config.yaml
d_mlp: 2048
norm_eps: 1e-05
positions: "learned"
bias: "none"
init_std_qkv: 0.0251
init_std_o: 0.00458
init_std_up: 0.0251
lr_head: 0.012
Each number is 128 + 32 x the weight over its row's rms, rounded and kept within 0 to 255. Layers, rows and columns count from 0. Numbers have three digits each. The size before them is the row's rms in percent of the matrix's.

# o: layer 8 attention output (transposed), 512x512, rms 0.152, rows 296-319,360-383,424-447,488-511, columns 448-511
# v: layer 8 attention value, 128x512, rms 0.168, rows 105-127, columns 448-511
# up: layer 8 MLP up, 2048x512, rms 0.154, rows 0-40, columns 448-511
# down: layer 8 MLP down (transposed), 2048x512, rms 0.151, rows 0-39, columns 448-511
o296 090:155058142122156141174125088113123128128165134107114135145141196082137122090093052113154173114198071113092145156152117157146116134117209154168106131129162185118129132171088086128154099163108167
o360 096:091175192149098104113145153079085146132129131166101137161135130107144129084119102108108140130111161172091147154116098102152137121128155107145148149140117063115102078176121156141111127103140172
o424 106:113157056147119099115125128167114168136104096137168097107109082161133139075127151189178080112096117102148112124191137154116120145130089155101158074079158155152150160191128104148107124110110080
o488 090:188121177102160089100099106152111108147104155076160155123107107136101139130112143093099128141117094112135124130145112094140174106100195162127103162164129129119151143120145113080202144062109114
v105 087:111111077188160089127074161171119126155201101118122119102117161083109087133172118102123135125133180164106090208128151179209175177144099133151082117087149096112112152085168167102110096141102139
o297 094:107136143104096133127141107111159111126171135169175118091134145110123184168116128117114183136168095132127187119122140048129099130122212117140138163164104193185176099096127093108181149120182149
o361 090:096142185140163144139231109188139066137120137119126088140103094185119152116086113093138054110120176132120130083140117156162139112072114111096117122141121143120133119107135124147178131163112067
o425 107:160136080122104111110102098105124161126158125145149109115114128089176162168123155186147137179189121099133183184092144139130107134137158163159211117115144135191122154139125103071118196126097136
o489 089:131105142147143148081127157157101199115133113169126184169120137186102143165103098114084123122129091144173109136093176103043097084142113115156124133156156115120138133147134141144077138167138132
v106 094:172106120121153116132112193119201140107098106145147086101113123152128134149121165101091152131095156129096113170080142159081088174179097060104135179149093085199165113114119184155126155104134125
o298 084:081165112145147123175121110163112098170117161143102129131095110113110126106172102148150057144098112184060107136079143100134171123130085149179105195202115134175106114156158111109098084167105097
o362 087:115144130133122125146120080106109117161150134148146136087169159097105150129109124118111126118141152136132075053147131105167137115064191114125166079047125109099105125033133076110119086130188132
o426 116:091160122155103127090181111129109134080169115118115107120085100124183137112169120167147130127148131103108196108189109140091122157144068150111110157171093197113109143180153127117107130080047158
o490 089:166146155127127112109151125157101115219128141070135158086099190134134090143054144134139154113149063139212073200080099132146111146178124182162111097118128126100123110154096128117154139100196156
v107 088:163179118180126118133123102089169129087149154165082147144169132115149095182142116130108112075118088148111156096139184102071168109116132095133154096146130139149136154143145073108167190102104199
o299 087:150091155123173144082173167200118158110112076100127130165141142141105130168095097071132129146116127127179100180130109125133121090151145141093133144115141105126138140113109118152150145097125126
o363 090:120091087122140135135163152172084122206134145061088136152142207132101142126089163165125137128112125114136105130118069099153105095185179161087078125140146144142130098145084143123115063131087103
o427 113:136146144123108160117165103081194093146108137199164123120139081144118167158146109083153129118115130099151156123098171168171163153130035100194167137097108118073133169125144129138143142147154169
o491 088:089095104100125131155136145130059163114113107118123140153116142104156076096100110117136103137185144182157129177143146129132102116139156163092146168086108168168105117113143134126112127142148076
v108 091:168111132120203121086079151171106155150043098123157168137138103098147128099141141180137150106100138081103172163187069127121114081130125166114177141141154134111107101123091139087157134121081164
o300 089:141085141126112103122197101088149074109147117146123163165105105147086096097111157125125138161123203134115178171146107142078152113129171103108101131164068130103121120134073118108127138135174111
o364 098:062191134154085148152168162118160157040149160108107064121170123133121143166141118113123148077095145154141064066123163115166123109111120114153075167091111044168118157160133122165081149103132164
o428 106:143093095118120124152106088140111118188152120129138128133057123124094159061131121133089136135139031134126141170116106170114142162086119103116150090133159167118177116093128119099165107132099107
o492 088:131139149142101133128101114101132152113117122131090114086101181092201161178099122082123133159107097098106042136067149096129141096130124171128078129106088099142068142148107148204136169140155130
v109 090:178088162103138128080164133051085080110160064118134123111162168131112100148098113142097150160073169138080179123081225111114121113100161135153108121169182121118089112114161092145108117122097125
o301 088:127158097143100132124143088185162094129123180060115145072079152165127148119103147148120105107155124162070119133079148136142105140118103141138147111052082147131132119134160136110145219172122135
o365 094:070145154131097142153082114155106149089130121127148118087086161123172151153149144134106178094126040120181096117150024143138151157145135150105130065133089151115157149143122141107120123101134162
o429 108:148150143108161108088067142101087100171103157132075119174147075129104096148133137134184102141162142103096108149151153134129091102086167120128130209129142091122116124160143118124125103114142140
o493 094:060112108108157152154147124177177145139170134145171188143073154084206163144169124113115120082090122137158199105124102108093154144123118118144152144121135164137107077162065192113130140175131104
v110 089:113081179120154144112119107036146178135159189123083060129075131114126126077096158128138137179117141130090114091150140074078148118097090183154138132121145118117075141101105165121123125184080095
o302 089:113102128177154143115143186160131128064152104175138164117145115087121116125043184068132110081124076195164105090086113155133152093110161089182131168148148105094133153153123128138067082092137097
o366 090:140157120158089121087098130201121149175051103110109172104130137203167116134096152175137153111146097112120119138222146170157097139174115094129120099146106152146166120157177064093174157079141094
o430 107:118093106147127150120111208092125113092131117163169131100114168077142097137149113114151130111083112152148090152030123140095154088134099132165128143185098160143102107162110193109077083165143161
o494 103:107149123033110107143202112156111117128164106122150189186074147052121155103161097145104111108153120115145162158140131169163169153146182137132140131066084111138154111102070113173093167110133116
v111 096:162134189038125172087057115128127092109101149174164117189124126130120152095144093039139098164176172114147183134090139178112167134130146161152138097134105080178112084081118111152163176131091095
o303 088:100084077098127105127159136161100133091088162146149169121130095143138162059106113129137161130171171229099129139192095130118108067087099122157127085108128094157099180159111112190115101074163149
o367 096:096086111142148176195162153099113128066115107144092115149130112118157116211114154131173124130127136146134136117137110063093078106089139123113119153134145162082172154115126165096088148089180131
o431 113:173124133123104031137114133154148132207153126106191115134105125197130115081107094140136132126103057126158108150160156103088125171164131158155092069094103115141113107144115093134172115154119150
o495 087:088144148175139139143122109177099115103160145115071122124139098069111192143177120130142161102097140056118115107092114138104125120073078075115168095102173175111125168150127134162151117139139093
v112 086:151180099069189197117090150128155130119123133164110080174115113089119110132124117072143066070156097086140129105106105149072102166089109069155154152134142134144142120164114099129131095127176118
o304 086:158128173123117096164143063096138141159126142111151112144163175146129112115095163117196134107122128168141125121080078082142137130101120115113155166094072113093141153128193155174122146158159119
o368 092:125137154136109087123143172134143130150174156165072177101143171169133116135112125162090132173108143088164154135155122138155157134144102156131100131141093138152128176131147137127132095148154150
o432 109:067180145119178198155135134110107141144120140094153152130144063118123093117146149148096118075150157144071083134140153138141103133163161160103102142153159128155171089091137127150107099133139095
o496 093:069062109157115130134136120163163137194122100093184144135115158174133089180142060100119158201095075114150159146069174084155152128133117112163125086057138132122108135135117151137103169129117104
v113 096:097125089095074111105150122148087162060131139149154102121116149143157120151146112133129177153114117149092183093160085109125122163144121143156125066142163147165129091095112105119165100092154218
o305 085:093098118125193153167125131162146170135103158143169131088168139120154140058091105158150124135181137113123119094169110170099127134157145181132168124109111109122144131141116114116079149090091114
o369 093:177101188163156151155107143139156150081115128121091159158177082073142157142095150122137106178160167142161065144160119134111111101141126116133132141142102126087104186130172177136100139148123092
o433 121:121101144108134120131177111144119077122125103105116154072118153135073167093165162116117180107119093075128150173154148175126139149149165165114110114115138157142193105185100121147119154108122154
o497 092:102115082107166146054149143121132181159120159127166139235137075124098095132097140134138050113157137140138090106041144128117097133130175089136148147130140143121133078116122111149113124138150136
v114 095:154081126134099068084144158137144172155164125151181137132120193133127147162131059088117137156100255121094090077111150115108089168162028064112145142108111120123144135113156167086139110134074048
o306 092:120180158087204157135124090182171138135177083126078098115115116126166148121150084136092100106140155066105157151184144175144158185149175141138107155134173129099131098094091166131129131123153136
o370 091:084150120128153133162140104130135120141050139117123114138131095127143184123089145233155168145149100131093145186131092128139122062075164160147133096083120107135128148127088096116080189142114151
o434 113:094106156184117131110093074137144114111153130132132142158165170118095054115177114118103133074118156133164084093158120116172099185158111148129129098180129132125114068107137112106115126115138124
o498 093:161100174145124113113162197096086133145063184142123131109123085148114089089093144092142107117158068161147139162087200160081117090102103117125151152141092114180117135158147108160119145108201130
v115 090:126234142154118126210084181149115098075153102061173174043180072119137092135184127115140145106080148165166094134143157108124080063113073124093107153100127058165170161058172083125121109131179157
o307 086:188093154092142195070141160141162123169164151101101083137103124141120125091125099092159050166117094163167146089117130144138119143120154104160112162132083140109159118184109070115171103099120100
o371 095:082124089157118095120170092124145127156080087103112088129071150142172154135124137127150126131181129054095134133147135149076177164205159130128094034095119192102121081126133184114107138129091113
o435 110:112163153074087128110104174082163177117178156128189140215133160083098106194155173108156094125110084128226134141124118070137099154144156128109158178181180083118122173161065140144154155182146118
o499 096:116082128135137081105106076084080105144151111189112164138115097129107130140130098143082167150118114107095166136109173093128153073116147139145128123176101123157136122126143159109150099157147159
v116 098:166096147147112162128082111137031145075078102112169126150169139106083106198057159066133092109140116113128096180151153152137046113175146140173137132128174088138077133137158189131122137177167114
o308 082:077036152115118177156152170130109118174059140117148056138130156155183185101157117160146099079120117107159140107145138163114123110087147085183152143109169108118081136063135111214159140080131079
o372 100:125113133091169135198161097127151118153152139141078149096064162104133103071125101142114113139131156140127164100128098120116154190201171149150141155126051146073187081158108098105126097137158164
o436 119:099177089147121164057074217135110119128182130132184104110173094160138115142154135125186172112093101154171089076145137121140105079096126134133083094126145156118139160070165065105130124148096130
o500 092:116171089107145131149191139113179175116123094128103159073072149081140129074147112202108174131134124164075160101117148116092171141097166120069105141101101188114159092170092140130079123119138129
v117 089:159169100077166138152092130101114096082144143144159127158129100149135122122111105145123139120108133159074176125149125164168113067122212120163157050190139095135080076165186150154100205092118085
o309 083:128121130099138098147089149170168133127182221146131130139136103154199098131135113116110151164120083121120150078066113192180152168107105112123146047108107069210120119153096125120148170138136129
o373 092:084114150183091117164150138116115117142127100127143123131130106068155116168103175200144076195184094091150051122111109127084146103135109081131107137076068176076096107066166179172104162173116148
o437 114:196178089138189124090102091174173132173106140076125164095157103208077107158112135099115106134066101132130148121142178128084135133113142147127125150107150123134187163179125120109130106113165114
o501 094:095090169152101093113158129055115156109091080144095081168118201110098094086190140047122149059146101095122083120158139124130186140220141140151090089129161165113176137171085132091101101074142129
v118 091:127124113099159123181175158151177156139106098092173142077124109155108102119200088188092119084076135182181087199100132090189037105145144137169119155128133169138140118133152143166129094135142132
o310 089:188074174112122058139075174173145111124145170157160127133222106135148129109096171088173088121160164144123112167149138133093181140154100123124090145116157131145085127064089143119110120099126161
o374 091:141178143150128124087100063101057113102081210114112145163097140085160117141142163122113167151139088113074149087104160117098169130118094128119106136120128162147137127118121119082139189118085110
o438 112:177136077098144131147132113166206165094144038088095101107188150199147079110144143137167121128080152161184107085169137122135167150113128134128090135169171065128125152096141054175081089169149131
o502 098:124087149215126125103110107087119047175082121176140129147126179152152153129081129124112120152145072069132207114104121180104137169121122120152137132157146098127112102185150171072153143166120101
v119 084:177083181131102109116157133095096125151107094114138089154138085111124081080163182156075139134127128121079153175112149132097114139112128135095168162136147112082156118144116120154116137103141107
o311 095:059066123105195080182082141092141157157137136143159094127118131136165175120112113135121115144028150167144103099158105086084131108082127152137107141101100092182092155135095085150122097135167132
o375 090:096145071150134154119149139112143085125101096128157159082123176170145160202120087111161122109152062097162106084164130096147176111166137110091130107177143089121138134100119200094082135163160146
o439 102:196122174118100140117096204164151123165193159118101119160148091139142110084100142148139107173133136173164170144112129161110156155122079161174153121055098153098107025128090123157123148116125117
o503 095:097153108073132169154161085082137151112159111164161060175142108083073171067151093136169192117166090102131158064104175098169090202185099158161130083157093129160148152152160126161128136161089109
v120 091:054134125195128115112166124178141140127119154123174091085152191138129140117126109088116133141155097146092084115200122107106150160115119182197135162132169133134128116132093117135095150086126151
o312 083:139094127106112110156091181150152122143119091195124156144125081142123135122125155147129174088068106107162115155110149109180143093121099109200139104173118102170159150105147106157136133142080130
o376 089:190062152132151139149132149132147148155134148123171176143153075118077168118125121104144144125138119139161162087084108156147142097149131140127174115117143134118148124128104154117106136144179110
o440 113:114163113131084090090128087086120152125144140146081160153094122160150118158131108089089114161118166136120120162143095124195133147140122133120123170160106098167147138154183080151139106130136148
o504 092:142130101094083170184146150126118132166127142059104089081122106073148123152140152160133129117136141114103130185086119143089114110102111126086116130143113122110077087114170153091153121107150131
v121 087:119183145110110119135096106111137143183126117146107161115060113096184117039102106112109159139137150183057033167132151125156109130154128132142114091197144145159117125093160049107125128118138132
o313 090:165164104165146118177134104167105088124176091130176126120147138152110097115138165137086130030120097137146123160160139053163168128145151131118103157133110149078133117188163136156144107146148123
o377 091:138068180115109165079195154146130099118068144104097137114130149132089129204156114123157093149111164099193205101137084102190149090099077086070092164075190124130133118135100180141098155146119180
o441 114:124121116103116098145081135119158076130158153154130144100104080170163134074092096161074180056134151181096082124087096173109126124171149156161196089182133213143137121121105138171124169124070070
o505 092:125108101142111138109174160101135179089124141112122090151112114090173153164146148116134130153088135063094132111155145140099146132143143076157092123074132113105079076093034141080124165151160111
v122 097:210186130124074087131095127069096140084080113123185145171103065116123128141113126153131156156108145070044166123126056096093074160127128134123130196204101088157164168113168057153139110160107108
o314 084:153143123110105124103071181166180107168092150138111091190121125081178088112155196129151134111135106090150109091128138081152145107054143094099090091110153186072107136173123103127167160113164123
o378 101:093061118143124113098125106162167109164166102141165098128152138115079081131137134142159179110110102184180092122160113180170124122142101122111136127143125183093139129146062130117116133121111184
o442 108:074130103097121092141102166073061149099090165168074111100144136139129111109142160105114069107109172125141170084121132135111146147121154152121133092130134099140121136094150212079134116174138110
o506 094:068133090106139109094131086152154170180148144087109065056108115194109116115134099135151104116095143159098137153139137159106194141108106093147050091125088192085120101118082159157099129094103115
v123 086:096179109109117151132178106138110092123182136128101124108156131143148131109099181046127144106137098095072151150096088119076148171153168170132106095157145096126174095122155111086161160164159161
o315 091:111097168124090086101115139129123159172083114094136097133091126150092126137151122134094147158163115144168141113143121118135138114157146096189106178156153173097080149162131133110140174135139161
o379 086:211082060102091097162146121171120059145138129119136073169105118148141114093174141093114145121056105150142124116128158097114134068152060121126138195158156107142132095152122094135105080082127062
o443 111:116128156114169141087119173128112148120075124107122164148138141139132144202123137099142104138178138146116153145103096156136069139133159118121091096070093159096122103072183108117113155135090150
o507 096:126104146146125196173073103107150147086137136123104168080111113052100202083107089205153116154125169137163110147186123125153176148124110143111118091090111133151109130135105175146094121109137159
v124 086:187159110128121124108073137092073036110143150137108057161083074137126112114113133157149149146087094134062152162177210148067099090120132119132145158176102114107178165108132075072099100096170156
o316 086:113172130088112175217141114146141170122093107111163138147146192119088172153082126071141123153136075168173099078136148132161100169158110170114162160112162144166177138153148077141085120132097080
o380 092:097131142180148101102132171102137156129156071114135151103166177179115137117132123084095106114154146133154136148107065064100170131124135119112112158108123149094073137106078143117158140128148130
o444 109:082152107106107181147087117203147170126161126130149111121097074072207100105077113114180112169131096129174112155124132128161114098110104115142171076145112093152125119094141092151140148120087133
o508 093:177065161132141136134159116157186146134153165080134119084135124124085167134111050094107141141128161000096050140115106105179132173153112142180140088145204102078154119103085102145118068166142135
v125 090:175082144147118141077149201148121082175115106138119190161111160115131085158143083102126147101128156106098150135080169161158173129142149134171171137101151153125124154113108176186117186112115108
o317 081:121182131137101125159160128158192117083181146169114169193106126199112125096204111154101120144175157145126175102152125101132160119175142134132154181136194158112139146172117092117095134197179179
o381 090:127170136107156074128097103072152138141164130107112107097135141138122141141130124107124158165137141110224090136092081103188135163126126141087102095151063118171161132113145152097105091180149143
o445 119:119129101120113103151147133158107120130132122147119116142106132117136085102160110152130102072107083132058095111184165096103087097164149142151131183141099112078080182136124102154107149116129134
o509 095:109133107116122142162129098103156133101137120099127087158131073141140177184106134110141177152109097062112093100094109069059106132133107118142131090162159129074071074110120137114151177145128176
v126 087:131166092126107151124113063147082111107118076164085151113096108137195156141188083110092196132127115135120129169189169138145079079136120167150109158100158161120080179139129144127138159118136160
o318 089:143128183063108134103109135136148191175097134121125175116163161130092093113127138159155105099109156088140166192084131111188153156170115137125091138100117095137120146076135231125107104144122124
o382 093:141080135152104112107121180075178131111139136102115086190083092098081173134177149071137116138132130152132142070114113116119125139088105147145132110129138106090178160162140141186108121184140130
o446 108:118161110116156151109092116116134112108152115213185100119150163149149098152101122148111179145188126080171097185114123138166074106194127142142113148121149147172056079075145137099122136141081079
o510 093:099149107153131112159159095126153102151099116115115140109101130104113081102110122111103102127101100105091110109128091139074095145109178132114167112134084119137166127133138108090173087130116146
v127 092:116124095107122183150071093123140174123097154149109131128109115170107110129102135165120136125112086177087131151088181110186116130074164094139128138077159127190091144137106125143125103057087152
o319 086:130062150142118214162171097119159116151081130172079112110121101122175124097114125161183161114190147084103099161170190148059114155174117144192134178147120118129141094135147128184129145142117097
o383 101:140149176122173089073158117167109136115125110091191118152150102100094113044150143087149207142135152179128135125185097153123116131100112165123158082213109148107161103066143139121105128126148122
o447 110:187073103081122119160101177102062097138129141187089119104110128180124200183096134209117071161112124102090108131095117144123200138171112111167103146125136144166150140146091157136129100145077122
o511 090:156091117181104094101137120173155129118121127145129114131099154087142135119083112047118117188058142036183166103123105110111163093124123134062126107134092108077143120129137149123083127188170147
up0 102:119155140172117163126172127169141106106131156096133145161146116178112115157140184090070100148153142109088141129106157104071112099142170063133115176079132152116132087095179189152121083153090093
down0 093:100101110123187120072133127100062150156124109123122150115167102085146106189109166116117098136145084096077135131119126109137155078143150110107129102129161103100079138105090059157128139134195141
up1 100:167048168102148120167170126172124167148096160167108165144072119196135151112149131095145113109096089115188121093095152086128127144167126206140073139064116151099145141098168120094070105132088126
down1 103:169118158096146164097103114151107134133140190148126060158106093084205194057092102121138064111120106159188099172113131123137143161079186187129138103117130141131164173184117071166106132093117061
up2 102:158111154146126119144140056118141122128074116115164156087161115105155130117133149140132119154105147104109092105123072159137188073137140162147151124157090165068137119051130114176116179155179096
down2 096:151123141146124113127088079108111113109112125120172148117149138145105116062117178099118118097148095140102089102095104169121125115121156150092186114106131154137160157093129129081153129149068070
up3 098:104121181086050162100144116150173198179070125155018114113099100129127153090108103181158172178121086112122114095204175116191092096144157115102107145099158060168123121137133122109086115113123129
down3 089:163138110125179136166140100137144166153154146110153144168111135142119128097195134113116165101134082160072101128063122149138140100185121153119156140103084159094196108114098149149176140150075124
up4 096:105125144124166112117168128092191143166150163105111090135153082120162094154128126102133151155156120115125164166156078123083070147100143138081081128094122167219117177169119171117144130122176191
down4 099:114112084128143164169178123081095115144166177165103140157159158131072095137144141123145108090178159124155164132154060098129137073106178125075175100079050159138135109164156184080204101136148092
up5 094:077124145155150070158085135171131161161157179093134144102131104197113165151166139148145134101093080105140111178158068160096138123152122168179123131101146149132094104153159133158145150126137091
down5 099:117186126136129094112121149135148087118194122113096145154070147117056114104125124138177149173045136152140152179161161161122119139186123144140139148081176161105130137088133116129125147154138111
up6 089:132136124106171171169159144145143102107156090168110148116160149146122140087136133064162134114109187122114066152102140141106163089130133177149172089115087216127182161065136113148107151124095168
down6 096:115165142135092108191158146125093148170146158170062163128142169127115138128122157157069122106062170127189099118145148090165112156088106112138115117174129191133146130171145103125187142147114093
up7 101:141113081113158147088124140112115112154135118102131142138110144102143154144067121140161110150067173148118079073067077200098132147116100104169121102065125121146070153126134086172166068130127125
down7 106:111125107127077130161153174097120150142173148119166124091074105116169057125108115113111080141114139102133119157108125076096076074061122121120177148184137143108063127146113119180078081131044114
up8 093:153123130128102153142143120170098134142147135089125145115124133146105106109175167181065133142083176113077137182181127196086110159085110177089116135129155108085171133180188095122134087161112137
down8 096:148134123135149073096136178184176095103173081159140128099071090165141135087123146150115127189138147109151165100052096154146111108103083152158211145127116125114167097085097134093084090106156084
up9 105:172111147163137094113101179090132151086138127175141126140077196150068154197118189117144122079143149094139204068099114147152145120140106132117176124141074107111097149142153124094116136115109118
down9 113:115144117128122153164123131159134102144110169163138106118157113114128177123110116031114085127099107110111157113113058143142112053118175197152126165132197140130094108108108101117130079071135168
up10 105:076101168203143145160105113129146078099141106089185101192120078168095107119131127076181144124101136130148086133146110163138137103122134126172162093131147071106109171137123136146163147133127158
down10 110:096095167092161126092098120162123184064152170145136137100162123146106103108132143182113112136093122150099059133135096105118167093124160147159155186128075059143113113137098050116152158088102109
up11 090:109106179150193104124142085108160140123161129118100130049121150140146113140099138217132108044127122148077122172154084130141129123122086124108104131110124135148126147069103169180115062112076068
down11 091:132143171158143144099148190155130148160172117123082123146125115127152072142108118135099141190104099146147083137114135151135100206148141231130079093094165098095140123134123105147139114115151131
up12 093:108111139087149112166136164056139152097182131161115127082089118105120121188122162128092096094101166137107109158149108177145127095164133154126167111102104081137085124137112158139110130118098150
down12 096:170089111133194140108115056138137169090179193102143122134069139107075151097156193113113225098164138110144087149079222123109129154094111099093101196099144142119139154108122131137088130137143137
up13 100:055184176108117092153191146145134089152141203147128104145074155114139162130123153117159061165073099142213149108180133166124093157092113101150138121162124087081108149113142135109139146165129165
down13 099:121095112135082169107099122133138108145053087137099134138090134164134133124113101059134132088170103129162162116132129137102101167176198105157077126145175131170101088131142094095069169109152157
up14 096:109154142064092103173131140104147123159144090090108114068170160126165101065128106153141163114086143052156145141069081078198077129111078149150114152111156061185115082176126135123072087099117139
down14 094:092095119147159142090154093158124077135094074135165080097106166116153152081150136128099108125189115199120170131150133145112057107105158122175185118155159117122139113130107110102125130161086080
up15 097:119104178143094124162147134120142086134072133226139124143121168139141143175164107114116094142072120118172117105130111099152084129159113169158145192131115090114097131147178155104133115087129128
down15 096:154145054103127210128110085166102161196135123130077167166104106088138132110094133130183158118148155110065097076171172125159095115126076126125075109076133146101179121133081098110131076085143134
up16 091:124122138115119133103135175110138111099154149131136129108055100167069098088097134122145083133134125114177110077131136099128138130148147132182167150110170086089127148093106164179160121104127119
down16 094:096120179120139179077111124155086070150129073106097178125132146113162100197116122132152156118152129094112130113161187134124110158125164120065103081140114171132092094132162179103105113109094119
up17 099:136107103145105114125166091165131136142131138120155190097135098150094157141161146096133053120101148117129105181121082133115109122103185090129125158083145079093157063080154181055138226135154109
down17 103:125124165114058107105111078103132112100084179138140101145088189122124090122073096066122140138075170148141149078035107166134147181128120168069125073126106164171096162073199096149120072073145140
up18 091:120076154137124124142177130145113165170172109081182108087135079107108149079117084157114119143070167144124150191039101129138063178097139082159159120145170069147127145110083096116199090136092165
down18 100:146100142130130137217137153100130096123102124136154153149151131087129165089139097153116178109126110151166156107136141129166103057204130080152167134139169051134201098151149079099097125126114135
up19 108:120108157100129125164134125091174148110164091178141135115109121195139111121141104099100126159150149140119099115154142200149148072158145169123201077176163127095171182117145125164073202176146177
down19 093:123157157125111147165127136114114168118142112112133114145148177209116117161149144074127082176114171176117147142140124089120065164134113096164111122121124215111135136160058113148196127130126131
up20 103:118132137190136086133114181162103112158153152168152123084140108158144114157084119124124155136137138073103118117116147175135094145145152123185147135074139114108122122197110138101152108076188084
down20 107:054136117235141126094153144139126116110098177103159087115141128114112090104127108142078140099139119067174190049139130155119109179101122111063179134160096091130165186125158093126139139200118148
up21 107:164192185107197080061204119139080087111143098159128122029048170149200156164146157117127150151204126108125134137107160182133077072157130141121102139181127132068116075123116137088179126118115145
down21 107:070130110137156156083151179122092098134126093101127135073107121148057161087099148188117135133129181136149117099178149179136155133153105101135164132161142101117084131140083166132165141139115148
up22 103:104082139174116113137157158130139103133059116110150090145055109147128172122181149116134159111143167108087124108160076161119151121139165156095113125118158120131150071166127171158163165149095074
down22 103:209139137117170127103108179189115144117129127126117116103107101102132108117125151082071177180154164166098133140093154158130114137129110077061132178131136152149184109161084117066121149185133107
up23 093:130064085111089103098111107138157116170102172125129082121116087160061093134124120095111156128128116143133095128186170098149076158128162160095068123151071098109147095137203160149161172093085158
down23 098:128150142095135108125171103152087177147093149126123185091170100119099125114115146116134145069113115103136102098150135128126109087153108081106071146105111047154173131153155078109069176109174098
up24 119:159115140153168080130173136129091124129131120145157141145189107139169144147213106061131103143141124141166149093160156142110166145132139159202188128185133100086082150149137165138094156134137125
down24 108:194120148117166132177137100098077158155151105151112181126134122143131129126181081136148115068104132197185151072158156117133090061110175168136160176135135129161151174130091117128166097128121148
up25 099:106115174084173170027133089132149109107160166169094131093119143148092114107122185165078165144146136099179166107115172100086144180084127148132167154107053160129085073154128162085144091137168116
down25 099:118123158140082099128145095134110119082154173172069196172170166117170092169072107046095108100136091100092096096154141116121196054116118115110138147088110097141134118066080097153143094125148127
up26 093:206132055141077107138109139178134120111097202150174195071101102143099137119114192089154110160173144152132132119082094130148099101104131114153178134108156073117104090143121117127116119078125118
down26 097:159163106090110080128109184152143104187157132087142174102140079158079148126142133115115119181132186146137164110138101138095148172117145140069112097105124107142159104142122122207140143122118191
up27 096:151111164155108111119091107125150163104130144169152124166173103074136135127078140072150123100204122088116148061121153154108148134085113107087057154119146111143182130087068137080176169154144138
down27 095:123085081159129100137120148124093058138138171109120102102053145157096136093103124111126138155121114131141084134129126109126177111159128120095131142150127144141120150151170119167117141112118154
up28 102:127099143129101107091071161168105096117141128100087098110188142139122075119102135163164182087138102123075117118160141163115205158129144153142109087197210129128082164139079093178122148110116160
down28 103:111152154106131147138136090115098078084152144107135118136091111132094143195072154082170158130138138144098086110155069106156136092141127134133151138114166113123164153133096108116156168108105120
up29 092:146090088135107091150141117143189112182111144147133108155129054097102186092156060145155139107225120168105069080124141112105147081109085135106181138127141190175119137125112155119108099088163116
down29 096:094113130123166137103090059201101152054096112148106129112121110131113180137187113147168098128162146090075151125068134120107096181103108098107133139174042119121122064090139103139131120124159129
up30 098:106105125090179090084186186114153118155091113136108066083110129130148125130161113109050138166177134127141109118176175122107135109087126163127117101133113092073141152106152148106138131079106171
down30 098:147140047178119115133122187144166102131113171133079144095163102144148099114109076128162148146113128080099075148105167100067159114092156105138084114117143120088118169103134122188180146123100125
up31 105:170141104122205113134122105072071183155108125111101116060106136084115128133134107128111109165109153116078115109087126143133106113105190145138119085128071115147141128118115190066114157088108142
down31 103:153125133110117140129096078146157090160088113088138147147104080139132129191088098133137137154115117073160183118112128136117180122103116141097107093173128065121125146110112154095103113097125167
up32 105:105113147114127124125191108043131180134095153149151129151140094159129114075080148067137097089118136151146215065159133141095118151136179169108125135148119146124139140169128143163196172065039119
down32 109:193114153107111052155122115163140096149117117141107078134082118115064147108098206099064104098116120112092141165139150153134089121099152092169101128165197166093122180119127093137093128120121119
up33 101:126093076117156146195163078053112116053088127137158108083122134096065113060106166118166113164171156123120179083159110141105164093150134079142137089080066105127162157182140139171124176164166130
down33 107:111139118143147154135089112138099084162158172114161096165127152088166122102189110129151124121181094156070138126126094097146173132106145143110161101127155173103089166110117113127144174111141139
up34 081:129150110116103105150104098087094130141107090131095164056116113123094125108146116148127130154093098172120128109149148102123178166139202186144085154130152191160138168144140156141077124151115087
down34 086:098135127165132116179120185086065105144145124140130117066159103120134146125221110138120115118117146097127111118147128123140106083118100165135131192111107082099130073162100085130103137169139160
up35 118:104158110146151142093105122091150098165087090123115142141114121087121129163112142141144144094115146077136104186197104146102187132069121143135130130064125144152130135118170099137096122083161124
down35 119:128063107152064144072134146122108190156089111087118163096126126063084105143123115113159081155112126147103116143098129071096163148110049173150075119144134103164084110096118109107162106165130101
up36 091:132122179106139132125166070071088104166135037144068111135135125173092109108160183141180104154164187097144154097110140115118101122171107136103140173139111095149133120104144161090099165190185107
down36 096:169098034177123139146181144153187107180126125135116167092168135119094101107121116168096151122127143137168101141135068163151126157081117076120188090113089164136106169118205142120179090083139137
up37 112:117071154126073127094141129126151135176093131078097116106146128158121109140164159121090019079137114157099067149149067149111121107137128153169103142114144134116102137151078129127079156121135124
down37 100:046146130123141170154080125135129119173104089098117109089114090131132070105146123109154086169141096098157155118152109125047096182100152190125099151169196147112155130102142098097092147129143123
up38 106:097125186177057147162171109096148135152163127192078104140192192076121172123138127191117074091137176103122145139092126094139080120103134159145108192096121109094140115147148175165199151102154094
down38 103:113143169166120178162160090147106083136120174131113077144104168116071151106102118147147095131146146179174099159106125113069080132212112104168119131129114110111150125115155158095148098146156119
up39 097:149136159130170129142142061110186127091072085109092155118073171114142123147090130151155161195153094114131121124159154140165175140159189114148147140132119179127147158171149159156118174094150120
down39 091:108124102147151132114140084096119140142134065168107068178167136132106200169087166128099109100142142096106169161080154179114147114100168116125117132134099138135126109099091084112165120160126136
up40 106:134108111095154154086096188077180122063091187124159142064137137127104191138085119086125163162139190158126101195084109172187097099092103157130083105085146080129131114123158124116099115123169121